Weights of a small GPT-style language model, trained from scratch on English Wikipedia: 12 layers, RMSNorm before each block.
Each number is 500 + 25 x the weight over its row's rms, rounded and kept within 0 to 999. Layers, rows and columns count from 0. Numbers have three digits each. The size before them is the row's rms in percent of the matrix's.

# q: layer 2 attention query, 128x128, rms 0.117, rows 0-115, columns 0-31
# k: layer 2 attention key, 128x128, rms 0.113, rows 0-115, columns 0-31
# v: layer 2 attention value, 128x128, rms 0.0826, rows 0-63, columns 0-31
# o: layer 2 attention output (transposed), 128x128, rms 0.116, rows 0-63, columns 0-31
q0 096:499520523527503468500531516556480467492469490454541484513485454529546506510525494522452460472493
k0 097:525446528476491488530541546500512526546504483527459539478510549481469511477494467509466520502473
q1 108:473485536480528521507514517543516501480483501524536484471457440499500506505463545494492482509516
k1 116:502486490511482463522497522520488537516534466492471501492502482506514555539519491508488476486465
q2 101:501519461536504457514427492458453524530524492484458511511495528462488495455518508512516504525486
k2 092:497520486487529520484475486518483471490520525568521493503478518484508470502461550492497519486491
q3 089:498493524470503465529537505523488484469464478486547492467459478476509519496490516490475454501499
k3 088:510532494509488545490499514484464477512547469516515497494502531496450477431476485492497499474503
q4 088:486471541497487486496493523540500509551481541491484484459495447450533506489496512465494494501497
k4 078:520526510490496523508518522508520475474506495485509482533513512529471535530499531479506506514502
q5 105:503477468468479520499482486472511534510521493497458496508488551488509471469521484503542521479494
k5 118:469473515523522460478510469530498525482512528492488476511515478467547474511512477512513503508494
q6 082:521445528473490451502481455537514515501497488506472439490557490471493513488471470485522472462489
k6 076:512451515456507507458498498484500523460480502483479475476523510483540501536572524519523474526515
q7 108:522495438519490541502461504479515496481533493477465505553504541490473458496542508514506532504501
k7 102:496472517490491456514504485519480484499479511530494483504507498488550487489489495510491508507481
q8 094:490483497504466528488469498481499534494537495519468486538528552486467477487542490488540500505511
k8 095:461495526493524471481481471504504489498511529536517504504509474458542465503495503513503485492522
q9 089:529470493512500500521520498439434558536535514481463526492480531521464490467473502468533499485507
k9 075:518511513523540544474491440557515525459474476546507458536479479547526483453477523533526470496490
q10 105:501493457516508530509464498446457517487538483470487490517483544506451467466519536467489505489521
k10 067:490510488513547502481497475529476495496490518510492464508500464503527504451478505514522509487461
q11 084:509511511526518500540501519516533477484488514500517527489501423522535498513486520522472472521517
k11 113:502552474521496526540494539516475530518529481500503528536492511501464547492477517455479521494479
q12 106:480466500472474487472502518496464553531541494497441482490518556451496490458483485493535510503472
k12 097:507475504504538489470501483546474469499497518507502464496510464479546474481521469508492471485505
q13 105:476480465448480487535509506442521509459520469524491469500489515492458470482484512511499519485510
k13 103:455487535510518477478497473506484519476470517506473495472473492488552516470465486544527499487497
q14 101:496498486502486527498495505453486546523540490522475509547495548502446480489515494505511524501514
k14 072:507489519508525538498496469525529488473530491534535493521458456513521493479468493534499496509504
q15 078:477499518498525457514513495479487512479471505502487500471474494505535538491481509484504502482498
k15 110:478538496507503535480497525498473482510502504454478488497479550540506526512485498443488481521481
q16 106:495502479520486505506451486461466552513497498487443481486493535466478559481521522461523492484512
k16 104:499557492515533509439495463501454491535482495491537474476510451503509470488512484479521472481506
q17 101:495502461476503504511537501492558502494522499505470482519515549530496496521461469506522500477518
k17 100:522481514479513482506523494476501509509471537524512512470500483453545477510539460559499521531505
q18 102:477532508534512501491471498502508524488523488502466467550487514489504488475512483545505513471512
k18 086:477489502513496501497459457524480471436507516512496545498472523485507544511468495504507482496497
q19 087:489509512507526453522498486495502480464455497484491509467470502519533549515495481524492477495496
k19 102:482549489485482489496469532465494450508477507472489502495497497506472516513495493476500460538479
q20 092:506465472487471499542441473445534485505471504507505502518491503473465461506520469487475469483537
k20 099:499489504496510504482493482487521488524489495526536479501508454529561494455482488540504514471511
q21 098:508522484526527517498469476450481482506542497536508526518489509477457476469508498474516515473518
k21 084:466484500531502515524463467542527517482509480485479483505487526487510494511516474493458517470497
q22 094:491484500520528504502484496473507482513509500512527464527467522468470475487493553460511505494517
k22 102:492514523510484537480469450531485504474487500479497485526479530516496529459465522502577504489510
q23 096:471511460501508512504508479489469450466486501488484528486461486543485536492489465496474469477506
k23 091:515501490469484493528499492502504507531486504451536531475513502469456487504540461511503529483510
q24 105:509458536469510515479520492536478511479478505515544459453492491497504516500486537501523464487488
k24 057:497534489555505550507479501492489503452470500500508460474459464509508523509445522506549473496554
q25 077:483514492491530565452481475516506444478538485537529477543511513511474461527508545506523502493493
k25 099:514513488505511516498464476487469460496512486515555509497504520472507456479481479483539510477497
q26 080:510505522504517543467480500546531477476518474510494463545505469468533518524514543529499484472478
k26 116:458506541499503493497500477507491490470502521535534504484495513500516498505465497504518510486491
q27 102:506486453536484504505441517473498512484492500484438488515512494456474500508524519519500518486512
k27 067:480561505481486441485514509479490498515497506506521518485529458520555500496509472500469519497461
q28 083:462489482481514462507487461478547529465459518515502488507512473539492502522457463514524471486506
k28 083:470514515467486525478527521458522518483491531530492522507444503492540486523512507501470475543520
q29 100:510479506484497522473491504529533514474500498528566463478507517510506497519529535550559476480498
k29 085:461531478523512481504499459499515491481475460503500498484454508435523488548468546479537488478548
q30 123:512545491515514518508475518462505528524534512500482528545499529504468471484492470522483544490515
k30 058:477482472498542493473495478512485489493525488518466471495527496493539483528515504498516469484472
q31 072:485513502503514495516512531505494520468438518509494508431490488530512536506463472525478501483519
k31 115:507487505508480483499517525488517514522473452452456500475466498537500515527469509480527472485481
q32 100:494536497485504541475493506485566485485502490528498481545466509506464466516523536495486517525531
k32 084:463479564533495520514549514498484514549532536477508528503484513486474479498501494521499525506494
q33 087:513533483463508471547457488486515521478469498509495512504512504534476503522466451512475494491468
k33 107:506513498510466492495513510486506495513489481474506497480481591525517517549518533482480503518504
q34 097:510497524499549526521503451525513488527495518535571531504468469483536441479544552523496461481480
k34 122:484490456520514520507460500544510471505524492474498488534484497499492484480485493489507521481464
q35 109:489509539508496534455510512540498472545566468487499518530483511476487472452512513502501527516485
k35 081:508509512490512486527503546551520538511549501472520494515535526505455478463489475495541518519461
q36 087:512496481505495507575452524508470542498474547493510511482517468473499472493502464517457508520502
k36 111:517495502516505474528530548505527545559488471471461526560519473529502540502488501483474490494516
q37 087:476497537487500520479521516529497465475486533540555530466531436529496508504517482489512472513498
k37 060:496473466516482507531471479488520515495485474473516474479435498484501496516439527495485524508563
q38 149:510508449501491543498469498506531510498531508515459502552502540462486451489506491514500541490511
k38 066:483481518483485494492555525495472499490499509493501529493520513512512476488507479502532490496484
q39 072:508495507484509434577492494464474499472474518475454526477538492529491523511450432486501515516519
k39 153:502481503476454495505516521487516495494504479485452512517484477499497515512533497506472466539499
q40 084:514504545478463524452525517555526476537530483479527504529493506533457445470482508479475514538478
k40 098:496459507557537539477506475516465546461522477495507502507494525494497442513498497500526532517488
q41 089:485482468523518558514508504466532501485516479518462488515499561499504480478504499466542530502522
k41 079:445499549490488526489557479539479478509506514503494525501494514459487530502495455522549474474499
q42 085:473497470498473502514482494504510556484459514504497479485508476474531516551520517498512505522531
k42 098:514503457517506512475481463465508485486473497516475501492458490489561497541433547521475491515526
q43 097:518509503499537512491478474490505496506514494526525503486510527507472508500522565552544498514493
k43 087:510515477499498488514495513511511472540488466445524485514497501470492484520462507521500492488512
q44 086:522521526525496519476489478489490505493547486520462494520494531466492516506496489499521539461516
k44 094:526530521510508502530474532550485492493450483456507465468527484517491527514504497537525477501503
q45 090:509435482521477513535482517492449482466490510469490494484510506514504540536521459462456495470502
k45 090:484499493491496480506514526475518471519528493497470475514491450496526488487472481459486496518523
q46 072:490476499514502488513534460479517505488522497516481464527505502449550505490485511548546535498514
k46 087:516515473490506501488432461540500465483455510499503486489503488504506490493501494502480487481485
q47 098:480528474522519541504505449548510433483505550520528505525511469496506480503517471532514475514522
k47 092:477478503502472455512551495504498499557503501458524521489464480462490513541509490512470460478518
q48 086:524563513503503487557508494523503544505489514480494518475490506474453501490468522518526525498549
k48 097:496452485511482515466511530456504534513491450504469474526504509492483465506498528521480493522520
q49 097:488540535462516495437510482509472530543494506498521487499473490535495498512521582506495489543458
k49 088:549516498502507488466546547491499531540492478504551528474523501519459498515496531510483498505471
q50 089:496430515548496476438465479521465501515521461498505478468514479473489558502507559514524476481465
k50 087:500518520501499480519483535550480505527490495495530478518533508510457534461533500466511490505522
q51 093:501481503514492468485540492457534474502512500519500485538517526490509465489503480496539514532480
k51 098:509501536446492510497479453513481500470492532512513510474530498476478548493541476517502480494510
q52 098:471516485476509510520468480475540500503488515503480500514436496503475530487511557494486494468534
k52 106:524524443527521498517482469516496476498505505481514465484487543510525504506490514488482515486514
q53 111:501464517564503504486508510536497456515501520465508555564541494498487507476488425482443473480476
k53 109:468474492482498499529491527497508491468486494490492468502520504536500490490504447475483478508501
q54 101:492492473520491494532492513530507489469494484477458515517490467481538517554494494496501503475517
k54 109:510517443504491485508459466471518447497479505479490500513462483488545460525479481503451512515511
q55 099:529532465462482517524510509477505479532477486462529492483531522524494439511551496528459508524494
k55 099:498512506527467482520543484516528507502529536468488531507474478508512428563495495509523525506470
q56 085:470480463501515488569491486518493505462508500503445486501512507480523540514472497498487489471538
k56 086:518529483513487532531446488470517478466459499512491477525473502519547481534521507505470489548494
q57 082:502474491520472498517456492561491503498503457488502486475477503453474560474517548505532465443515
k57 085:491536481534509491553514531519521533537477485494504458535507503473503513456499496486487516510504
q58 088:509449514538524487465502514548476498516531493500508511496508500492497550529518492464512475502482
k58 087:495511544480470502502511504478508488522488476484522479517506495524511481482558494512509472476522
q59 093:481518516503505515466514501543548498535506512548514515511512483447508499474497489517529485491477
k59 098:504491536489513464538513513517490542475496474516499523490511514528497544492502481506526518485524
q60 097:462501477488480532511510489502515505475474512509478509537485474530525511527500532498520469499520
k60 106:490496451505504517476489459483494475502484524498533471481494493460520510525490505511473476495537
q61 085:489586472469507516485480521509544519534499485488526494512495522521480471496518517519488503499508
k61 096:517516457523494480530551493483488497504495522464510519507479526515495488543449520479502549496504
q62 103:508491481531531531479457494492468499519502544523533502548498506508479447501551485505473479498482
k62 110:492530530480519498526540526507468507545485498492515538509519507507482574493498462450516485472500
q63 090:502510475534501567426497521496494477518524485490557508509474480507521442470520506537486481517475
k63 094:504509488514522456534503545470479492515521491504526483484534461477465490509488443464535484468457
v0 076:537517503458470496461540524475570516487480525569499500515463512515495498485489547501518525480550
o0 079:470490500510535518519546527494479460496511501504482495500460503469513529476524512455504469480489
v1 073:485477540473517478510510491520531442506512530480483492482458510522507526459445529491503533522486
o1 072:520483553499503512508516491536489525499478486518472515474498490521531528547453533500479514479500
v2 073:507528532448478472538520500519538530451500488505487470519505505553464496509445502495474546494540
o2 077:478534495495540519464484520496513519575506496520438508506466528481525491508517534498497456543477
v3 087:458486500514569473484432517513511435512474511548522515485466468472491500505498515492485461475510
o3 089:500513499515503503502533554556483486491509506496543521514480473489487516511451484508487548474484
v4 078:505542487487518503503482505482537541553481488482483524479483547465514512532512521463511440512479
o4 078:450504480488521467517507495504538502501508538497480552485502518479474451475494472475499456530495
v5 074:540481473503448531536532517479492507489546465503515443509506503503496485525512483500464490494450
o5 072:491498459514509481514524442495491529443501513493529450497520478478524529493525497525535541486474
v6 084:496473524548466490500503499508538481526489520482521517527466499488540508543476465515487490477479
o6 090:495472512501543573507536528533495493451511489532521477475476500514497514503523504486526476461518
v7 082:473480504516515461528457505517533490466477503481515486484527488527502462516517480489469521527472
o7 090:543496517498478508478463509505468503531522544517504552472503523477516491489490528554490495532500
v8 068:503496533508486528517547486503510507528526506511502510532463492509512495466529522539476482503510
o8 067:520510477480531435499501464444508512500513502460504500461515474531525506527477517474469492518526
v9 074:491532540465468521474527522508442470517488499519505476493515473469505478459546541503483496464507
o9 071:496508462524472439498505504497538487483541524513528479508466526526516501529499480485520508511492
v10 071:469515493499477521494542540532499466443488473476501515487509511535466510493463479499504539518551
o10 067:528478494519460503477482466483509498535494498526491488492481538480490474505527501510467455535484
v11 097:463492519495499461459524451520532474498494488503522488483477506487503471513515514537511488472461
o11 108:533491507534519501564461498514482481447507503465516512487489512524521532507496430517475510482525
v12 075:500502487507477475482523521485506489522513487526490486510424557508509542503460509511507456487514
o12 077:465475527499498516500535520487480520535529515513503493555508515462507529451517504467483491452498
v13 078:480514510530459476494532514507554473519503488508510522483485497490512479519482477520485493476511
o13 078:524485556525468538496502469462469460483534519521533512501457511497543532508523482472457473489501
v14 072:484540482489518514529531486425482518511483486514527448520470466483499486512513492484508502514535
o14 064:489489543510502504500548479482471468527484504488506506514471470482487461515495481515516488531473
v15 084:472497486504540477489497453510480400465537499541545475491490510521518482516471533484508478486533
o15 094:539493514499474472504503508488478500485494496490526477466484487543521514533481466516465518487524
v16 070:493485505504488536540543483494486504525474489505490485500460489477526492472535480513504466527511
o16 072:485470532456486464495513494490496517530496531493502510511547495502498510509481497460509473515521
v17 074:502492503506456535453533525486478485510472503523521491528524518559477511526518493530477498513528
o17 075:503496539488526496513493505488515495556525510510486470501514505511471482469529487493503546490487
v18 073:508493514499464464558564521496550518504484511520500505516508512524517543468516488490512516556492
o18 078:514508520495504502487477500475502503497485511501484495512500502471497513492481518510465523546486
v19 073:478513504522520471444473480498509489556543527467497487514480558461517514488512531469503474504521
o19 068:518495502494500531506537489485535503490497484488503490489502513492474472511445528495514514492521
v20 095:471481518492493490529477501489517483539492546516500531483505500441490530489497460494484495537508
o20 110:491473512489473518479507528497481523541494514532510536496470507472517482471478543491505520557515
v21 079:499458475527448515537558525489491469457492471497530427501507486491493484490519519511465521503473
o21 077:516479494499550509496443507484480482546487532500512470485455537495484517515494539502509521491470
v22 072:515481548491506475524446487500500461504463514503483551467496526435531532476501473514520480485541
o22 082:473521534505488488513505556492507519472505496504498527510507476528480513539490470473491533506543
v23 084:527503495483532487497520500479486541503506487463488524484491458515506494464522541549495495495502
o23 076:492517536503463488483479440475465508504489524490509453487510475507545531542519529501493457516508
v24 076:517527505491488503535461494438511484510513470478462501476510476502534496498439501497501452504477
o24 074:515538480520494548498551501546512510468489500492468512477505521501477490505490511457514481498540
v25 078:512529503528504522482498522472506501511484539504500517522534479531484506489521507475468539537527
o25 074:491490502486446449551531526527499488522503498538502496537526496511511482482514483484505490496503
v26 081:490544533435520548516485528438514519512483483521492519468520511508489472496450501457513551504508
o26 081:524551485530502488510515463494465469517545539502463551504510525457489462498479510479492503492495
v27 087:550502449507464525551530573516488536510517481452491519526516539519442492515500493509481529515507
o27 100:476491484476481510486487470468487528548505482548460493531486497460509505500535535487523488509461
v28 077:496499543535469493500465504511455476491507469520478498502508501455512502488529502548481514484510
o28 076:496499488493495465490481544510519502497502502473524490497483515507476507498509539487514521466548
v29 087:509492509497485495547502502507463471509507465483512516477498465504532557524523473523494511547468
o29 105:525476526500499453486475492484496542532502536489537502460521494524507474489504521549507497541505
v30 076:484503473520570475514495492531489462482488502525490545487454535506546496529476460481479521492586
o30 080:487462528482475542450502508468450507507528541498515535462479488469494471495522501551462503504477
v31 076:512531480528528481510536498580513472468542490522484491513522484468543480462522490504469438478527
o31 069:496512489511521492496504569460490520512502530542554527488509503528511483514501515495496498521477
v32 076:489521505488542521548477500515484492487538507525520517517488454581535488521512451495497479525441
o32 086:537498465507457469506518483512480514463512507474501569433513494529510481477495455545462505504498
v33 086:475497536520475506517516531515493549500522518486516527512482421537534491479495470538469527466485
o33 086:520523451524443515502494486520507497490513467494496487508475502510538505519492525471521468435510
v34 092:509481461485427483528482536475536512485513464484477516520530529490451475495495453494495533492490
o34 100:484477521495488537491473497483498491529523482555457488543485499439530494480529526487537512502504
v35 085:484515480446497480471514545502490525500488515509522489478505495486457508498513527512518471508490
o35 088:464539465496489530508426523519493490543472516528524516498516517466479506532488541494503509512463
v36 071:529496494506518486512455491504452501470515468477514556507474497476529500486544522547519486519523
o36 067:449489511486453495477476504467464508475503500497503473512504494548524492479530536509513471478511
v37 079:472519514522528467511503493517506489517486527503506500498432509537484501465498525487535503531502
o37 076:488511487480475574454517503498487484546444515485474532530471506486514503517487507491510462529477
v38 072:493535515473472515495484468505481460505497460510496460480516532446481471526532513482533494531502
o38 071:504506504498519462457505494489526536498521530542486527513511498474470471470503509522507484560522
v39 070:522496486469501539521508522469511535510503486486524502466474440521503480479515543489483477449458
o39 071:538474474543518481541446508516503510505492501526514490437519502511491513545471496476537506465522
v40 079:495514535494490480483535491517503527530493524473487525534485451486506543462554511577516492528498
o40 077:495540466484505537456488468488518470450501511504508513464485484520502514521466544496507472547493
v41 071:473526524480522484511513493513506484478496480499470452485524495464503485467461461502507547487472
o41 067:547520559535506489482522507535488483493540509493479543501508500473502515531471557505486472508495
v42 065:489493474539523488463514546534483470502505497535507476524455497550524486482507487479468503507562
o42 062:511494481466487534467548508471436479550486511505518466517475506476505471511490513516473521494500
v43 068:533529448515506518493494552538497496489511518523497513491495478514508526483484479502502477515496
o43 076:474471524502451483495466492483475486515500517537524569438507499481505474517502508498481502507489
v44 095:469498481508492483474475470471513500463519497508507455512522462538539444490474511492475518489448
o44 105:522515518490523554502519515535510467486522492496476459528467534499492500480510516509537482467503
v45 072:477500489521491521565492485505491558494491491524538486503527512513462515502520478509506530499495
o45 069:474485508489498482461471512500521504531465482443483509510507470505495488471478486508508535493482
v46 079:521488524520573541533518513534456492520509483521519488518449479459485523494510546500518508512518
o46 074:482503497532518498502513500501471521512488471472526488520523465532509498469446486507484536468451
v47 074:489523465490529502488477528493463534515525495472474506504527493512513507512469451484493501498491
o47 086:483504486499493498498534479556486494547542523492496484510509497476479462484516530511536467475499
v48 070:515471495481510510525531481512587501525523473535494494481528499507495513520497509505502502507514
o48 067:533524511490516524476501500481461493496475509513500492482514493482504483461525491502504518572483
v49 082:499504488466494526447539504488484522479477501536508514499508503538496548520455503492522543497503
o49 080:474468523515544501488471496498516467494494489485484460470500503516480473523492518484525478510456
v50 065:508527509489486529464565491494497535545500516507497478506525487492490525484503523499521473485499
o50 060:488559478498489491507468496499502537512513482502509509470583473469498504504509516488474537483518
v51 072:483540515512510549492497475478485509507529453491521503508511446498476542493516524506513525528511
o51 070:524498468515528460484496535502519489519533474488494482487522503524509482499515492484540461513499
v52 090:513476490502465473517471471477500570500468522472507504499529503482545462499534460491489515491488
o52 096:535488568508535529530524525468508524508504488515480501487518533497490476493532503535539531512549
v53 077:466511512457507469489485487471515468508524489474460495503536552494527488467460495458488493505439
o53 076:530547470504480463517512450497560466470522510477454506504500532507455471537474506517483509502529
v54 068:518521490519501459471435509514493539493487497480510484514480501489481482514516520482488435486467
o54 068:487524463507547521513493514485507530532506497506495476533510500495514511495479501524506519498493
v55 076:497464521505517485543468454498540450489467499549502536483467488508508499477476485513523484517516
o55 086:526492535535493534473531524470477514524509517482490526466477471492497523498496526519489489545549
v56 082:473500528475521561453498518525521464512516484506475511498541490513514513476478563489510546511539
o56 077:497501449503502477523523493537494447474492494500523466497527521507500439484475519514482526463512
v57 075:507493507503508549532515510483489495522502512485500524463477529500522533508532488480544507523493
o57 083:494435536491483441554464498461488555472486480520480512467541478510527482496492461498498503517531
v58 071:455492532496542494512480544475496534526507513528528513492482520513504511495462500472503513461489
o58 072:506506483526483504510522502519481495513483465496521516479503482496495521489492518473484547429483
v59 064:493484468527465441527491490504516522490523519479530502509525497491509505523506485509534492489453
o59 061:498508520499484534517465476503525522463524488500492497509490487531520565489522508504524478456487
v60 073:490487513534518492511471510497469503535508507505507523511442530489559493496517507485506488494520
o60 079:509515517480470484530522521490472548484507476488490480518539499524512499500483470470485527427523
v61 072:504501511479496511456480547523486499466521491486511551517464537518506505533476493501483524479560
o61 078:476523484497527474514504500473504505486516456515491485481498491507474484547517505497509500500498
v62 082:488503512500534499506511495477485515487545450469518523531470554564505465509480519526490463523497
o62 078:536539501522454498526494469430471534492554480483454463483529489519512519492536488504489453503489
v63 073:500519492496514547528513507488530515483520504525501467477464523451531483489509507476529520488523
o63 070:483512501534527485509528521465418516474471512472508525475511465497517484520496507476494538486489
q64 172:480485559501550512513529527512479479516482510501511537447459488500492490490509508457479477488492
k64 128:498501562497479486493516513501473484532478479472531516496502485548463535514490519470491481480482
q65 068:500508490459434456528519478505532496507474528490499512477496483502500549468522484535481502531517
k65 098:492507586510527506490512486513497482496482492480557533488471480516481480513484494442484486507482
q66 056:498509501468506458528539479482505519526498488495491538482520480468538508472521511522466497462476
k66 078:491500535533516511481538532540490493524519488472523519497466495505471472524475539459464484493471
q67 141:537508461500487490483487457496481522477514481522495476541547489504492496508506503540504511470513
k67 116:493517502501516526518496523471507488533555520478462516538497517495523491470518508506500546491489
q68 120:505477535501575504528532513499468482494465518517527528468464480494507506491507501474497485521513
k68 083:503510549516483504503496518470486504501507466474499529511536505559481501514474506462486510478488
q69 073:524519499483448466491513496510528504519485563491499456506525495509549513487510509540478498541447
k69 095:484458494471527504468479502484523465451448485518516483449482490477509478502463473503524466522516
q70 091:473487533487510545513502527488526508532474500501499524456467508495503489505509518471508485532507
k70 094:507498515538481474482500501520484497501474469503523504495525512555441496511498515472486490500481
q71 089:518522506464559490514505481509505486483456491529523502476465485466545512501445457517511462485498
k71 078:511520503538498504511509576461515511493521488455496543496507457524536496523498499491517536459484
q72 069:480490506494489446525499501507490451481507512510488497559476469494491485459482529497509508536482
k72 110:492447481481506515510475483528521550441473513525495494463547497462527495531461469512556484527501
q73 136:484527520491489499434502515543477487531510525465511463514500542527534502519516498498459489527460
k73 098:495487504498493494464492501504459522502431513539534489487456538497494535495499552529521465520495
q74 085:491490486531469474484495490485508519503526495474472460519517519549491490508566522491518528545460
k74 092:511452521484475472491520441517511487461461488532515474449520540482486504524465491487487453531552
q75 087:499486531499524523492520502479501487479491527516527450444512484468502469501484488520500487512500
k75 078:485542513484498490492503511487507462531462485483481509522493479577479544511537528485530458471484
q76 099:532510534508524514498469487487528562482474480527527503484532518538534481528482492520481514489496
k76 114:492552494513465527493524483526538478558483499502495440501510505529510521470550533517468506469475
q77 100:489503498485513548524499540497472520477473504528489519455507505471462494533458499478552484482546
k77 086:466514502507498483507452468473511486485507481450501533507491515512514524514495474465490552491507
q78 094:474473487490462486472460503500533481505505470484485495515493540537552512516480471484484503487447
k78 098:557544522472512503533513513494467509514554518541498528493493479471480542490544512516466449467482
q79 091:462502471526505545541480489448513513508502501505475532488515548496445492517461481479546532464518
k79 098:546548509507466489534519487526517486516562473478478512521507499509496469529523474493441525495491
q80 082:511516506513474487457496497510482545495503484457521501544532482488556517495479501535510554475480
k80 092:512433484495515601481471541482493482526553506534517493493514523468519487480511468515491488480503
q81 111:486478500491509498449500492491445514454515491479535441515482528523512479544515521460449549506467
k81 095:522492540467512490497504473493502468540458501527537513474538468517509518495464489552545462483525
q82 090:505521524465476481524450528475553482532487467480460521486506540494460482500473479494528497509531
k82 121:471500454517479466446545476492495525485491517533510522494519506477467495515522487480474452522496
q83 098:457459514495513499525488502477533483480477482483509510479514514453509532458465510495529480497483
k83 066:480515468507527472492487520532487572497468508497504505470508488530539492520493477511482474512493
q84 075:493499516526518502462540484510488516497518520519504442513476509521521523494495498501499492528475
k84 116:514473499463480482478473472511522464467457474530520489457469465534509531510503516511496471500539
q85 122:474513499514474477489506532501514488488494476468500486495402535537476485493538508485475494539499
k85 072:528527517494498480526537474527479484484479534533484522486543539494463507515484524527462472501506
q86 091:465448500512506457449482551501523533503503439478492484522459524487530521480469541469510563523469
k86 115:539489494544504550511455472514453507484522464554499541465556509487511477492492491542446483487541
q87 123:503546497540517468524497439513457495480519495526494494496477527527485471509563502473434498491478
k87 099:493535551465488501503574496493512494496465501498458486475473480499481512482472529510530518475520
q88 087:509533518494536486505525490520516487517535515529513482568516462505482487509556502522510500537502
k88 116:538528475493530500514488475507506513489481505530494508518493538520482520505497546501563496499524
q89 110:472510473467494486499511485474533508501504476492485494559514474531502550509491525521463508524504
k89 083:529497509471520454496459500481506514496503501512542530479517509497499474496505503477508496513517
q90 085:483465457502514495565490486504560520515487496534489497510462461484484514466529511531537468528517
k90 077:542520504487484486521504541520533493473471512488480496451525511523494502521502503491485485501505
q91 095:506519508517489442460527474508485507529458516489501497500458462524534508495515500479479454537502
k91 076:510491488477506477544504480503519486485539541506504485505530529496513489453507536539556498531522
q92 090:487477517470499524511493536517511489477498532506517512441501492480518503516496521492470523519530
k92 068:480492495517496506491501521476538505519536464493468514486513482516499470502528474503475498477464
q93 086:486505488529450517502532525474517508552490484482519561524517487542498491464503502474544467480464
k93 139:506478483499480489497446498529482504524550500467485475513515535473551488517504506500471540501524
q94 085:527478524524509494490536527493462514501503478491506510519496485504494541538511524532509531510543
k94 133:513506517534502545504513492503496498530546470497483515519506541493502490470506466495483517500484
q95 119:529503440483496488521478487472502483500547514540489534537490495505512495497505501494502544500513
k95 056:523509557527476533494530481545528488478502483517521459487485506503450493499520522485469486503469
q96 108:507467509442502520518492504534495498494489476511521539503480525503459477461452485507525492490503
k96 097:555528433534502507519493488506504564480478500473472509515509485490529509508493462503476506523515
q97 098:480551528512522509456528509490485488459552542534489446533473506502525501458527542473505504522515
k97 112:520493513481514488494502475486456478474467514518521452487497475488515493529445515527513483501536
q98 109:499508492497475461516509439479438466522510531492531517457498461508523525465576506526501460477496
k98 108:507486514499493514481519572469505472483492529509479506519508503492480493473488511483501515543546
q99 119:498483471500506537484498475522452516469472494494486515469503507504486517535521450477512476492498
k99 126:494495490481528499518499491466550461499555544463496491485480522479502502514539473518493489491532
q100 083:542498469490492506508510467503483505531498498495486493501529511467511510514487489499537494513479
k100 129:478464529487500437471461507482481507460460520502510502497492487512499513502485546453537474506542
q101 117:481499524530530497501529545514502491520504508478487482520516480501520473544496482492480515552477
k101 068:488470498517518496472499521486512494528502489505492486488510516524550521506508514513557457526508
q102 086:472506495508488481490565472508471495540491490487512546516454533461560507465486532494521496478498
k102 139:538494487484489494503494491491482483513533499511493471504519477474506501464524501582516493515516
q103 122:498521450506499479500451467502506488485516482504506495506517510497512480504482477518487528472478
k103 055:493494543503524540498542498510507460514478525524507496489485496518474526513526483533504517510454
q104 094:459531525501525510521546556517485498511498516493546547444500469492495487494516463507497476511499
k104 064:490501453484457500519475487486546486494494509476464465513494498468521464508491487507489568515505
q105 078:518530508488520464476512522480472519496516506480486507535506475531531543486515517577513470495487
k105 112:509478502507466518500486534462507481498522533527490511492517514506514524468509488515526511495542
q106 105:472491472483462519479480504524516465523537514499505506492549527496499489521506522544491519492478
k106 104:472488520504538494482513527526495532477488488502513513500456493492473532500492488466489467486493
q107 112:492495445472501464506510470519476542487497470476459503505472514500545565487504568505480503509520
k107 108:487456529516516499528478521455506500498498506493487509465511471461512523536482438481476506505536
q108 106:451535472534538453501517477470495486490511508486513550486500521479518521522479515453527497511473
k108 093:552489517466514562506514513479517514549513513499471489469483538486505464510520479513442514503521
q109 107:543500491467505482481479481495508499519520507493476531538479514483497477575506472474497513490542
k109 116:521538479505533561516519491469520513524518528513505488511532517498490483478538511484519484505489
q110 116:453441489490486491485501511510510485503513501501538495490542487490547469500474500524464513481425
k110 116:519491514530528531503498497474483520524487511484512519501466468504505557501495444482490468507491
q111 106:527473507475494454495527514494470503518514490539480524467558512538514472510492515497484477515484
k111 102:471486504519459520508517502459515506519473501494445492497451505491522521478523501511507472507505
q112 123:492508464500488488522492474487481507514533500510507513503493519481483505503487451482486500476525
k112 118:515473486532488542498519521496526487507485494464502495529487496476487517504496501468487448513504
q113 113:498525531513513539466476503487449513517465510495505492512528504519463461536534489528513486524442
k113 116:461490472494500490464540520461512496515505500456501494497465523516528528494454521479483480486539
q114 099:454435512511490461510473528495515473512480473485506515493514463556504476458509572524464504486487
k114 105:524517486460521530518452526543485524496481509471483525498533511455515537473517423484459556510481
q115 103:537498519489496529502471479502475481480488551495496492549498485511522462515503509465483480506519
k115 105:498530503529507503466484512481460505517496505471527482474496470488522513485510535477454508445479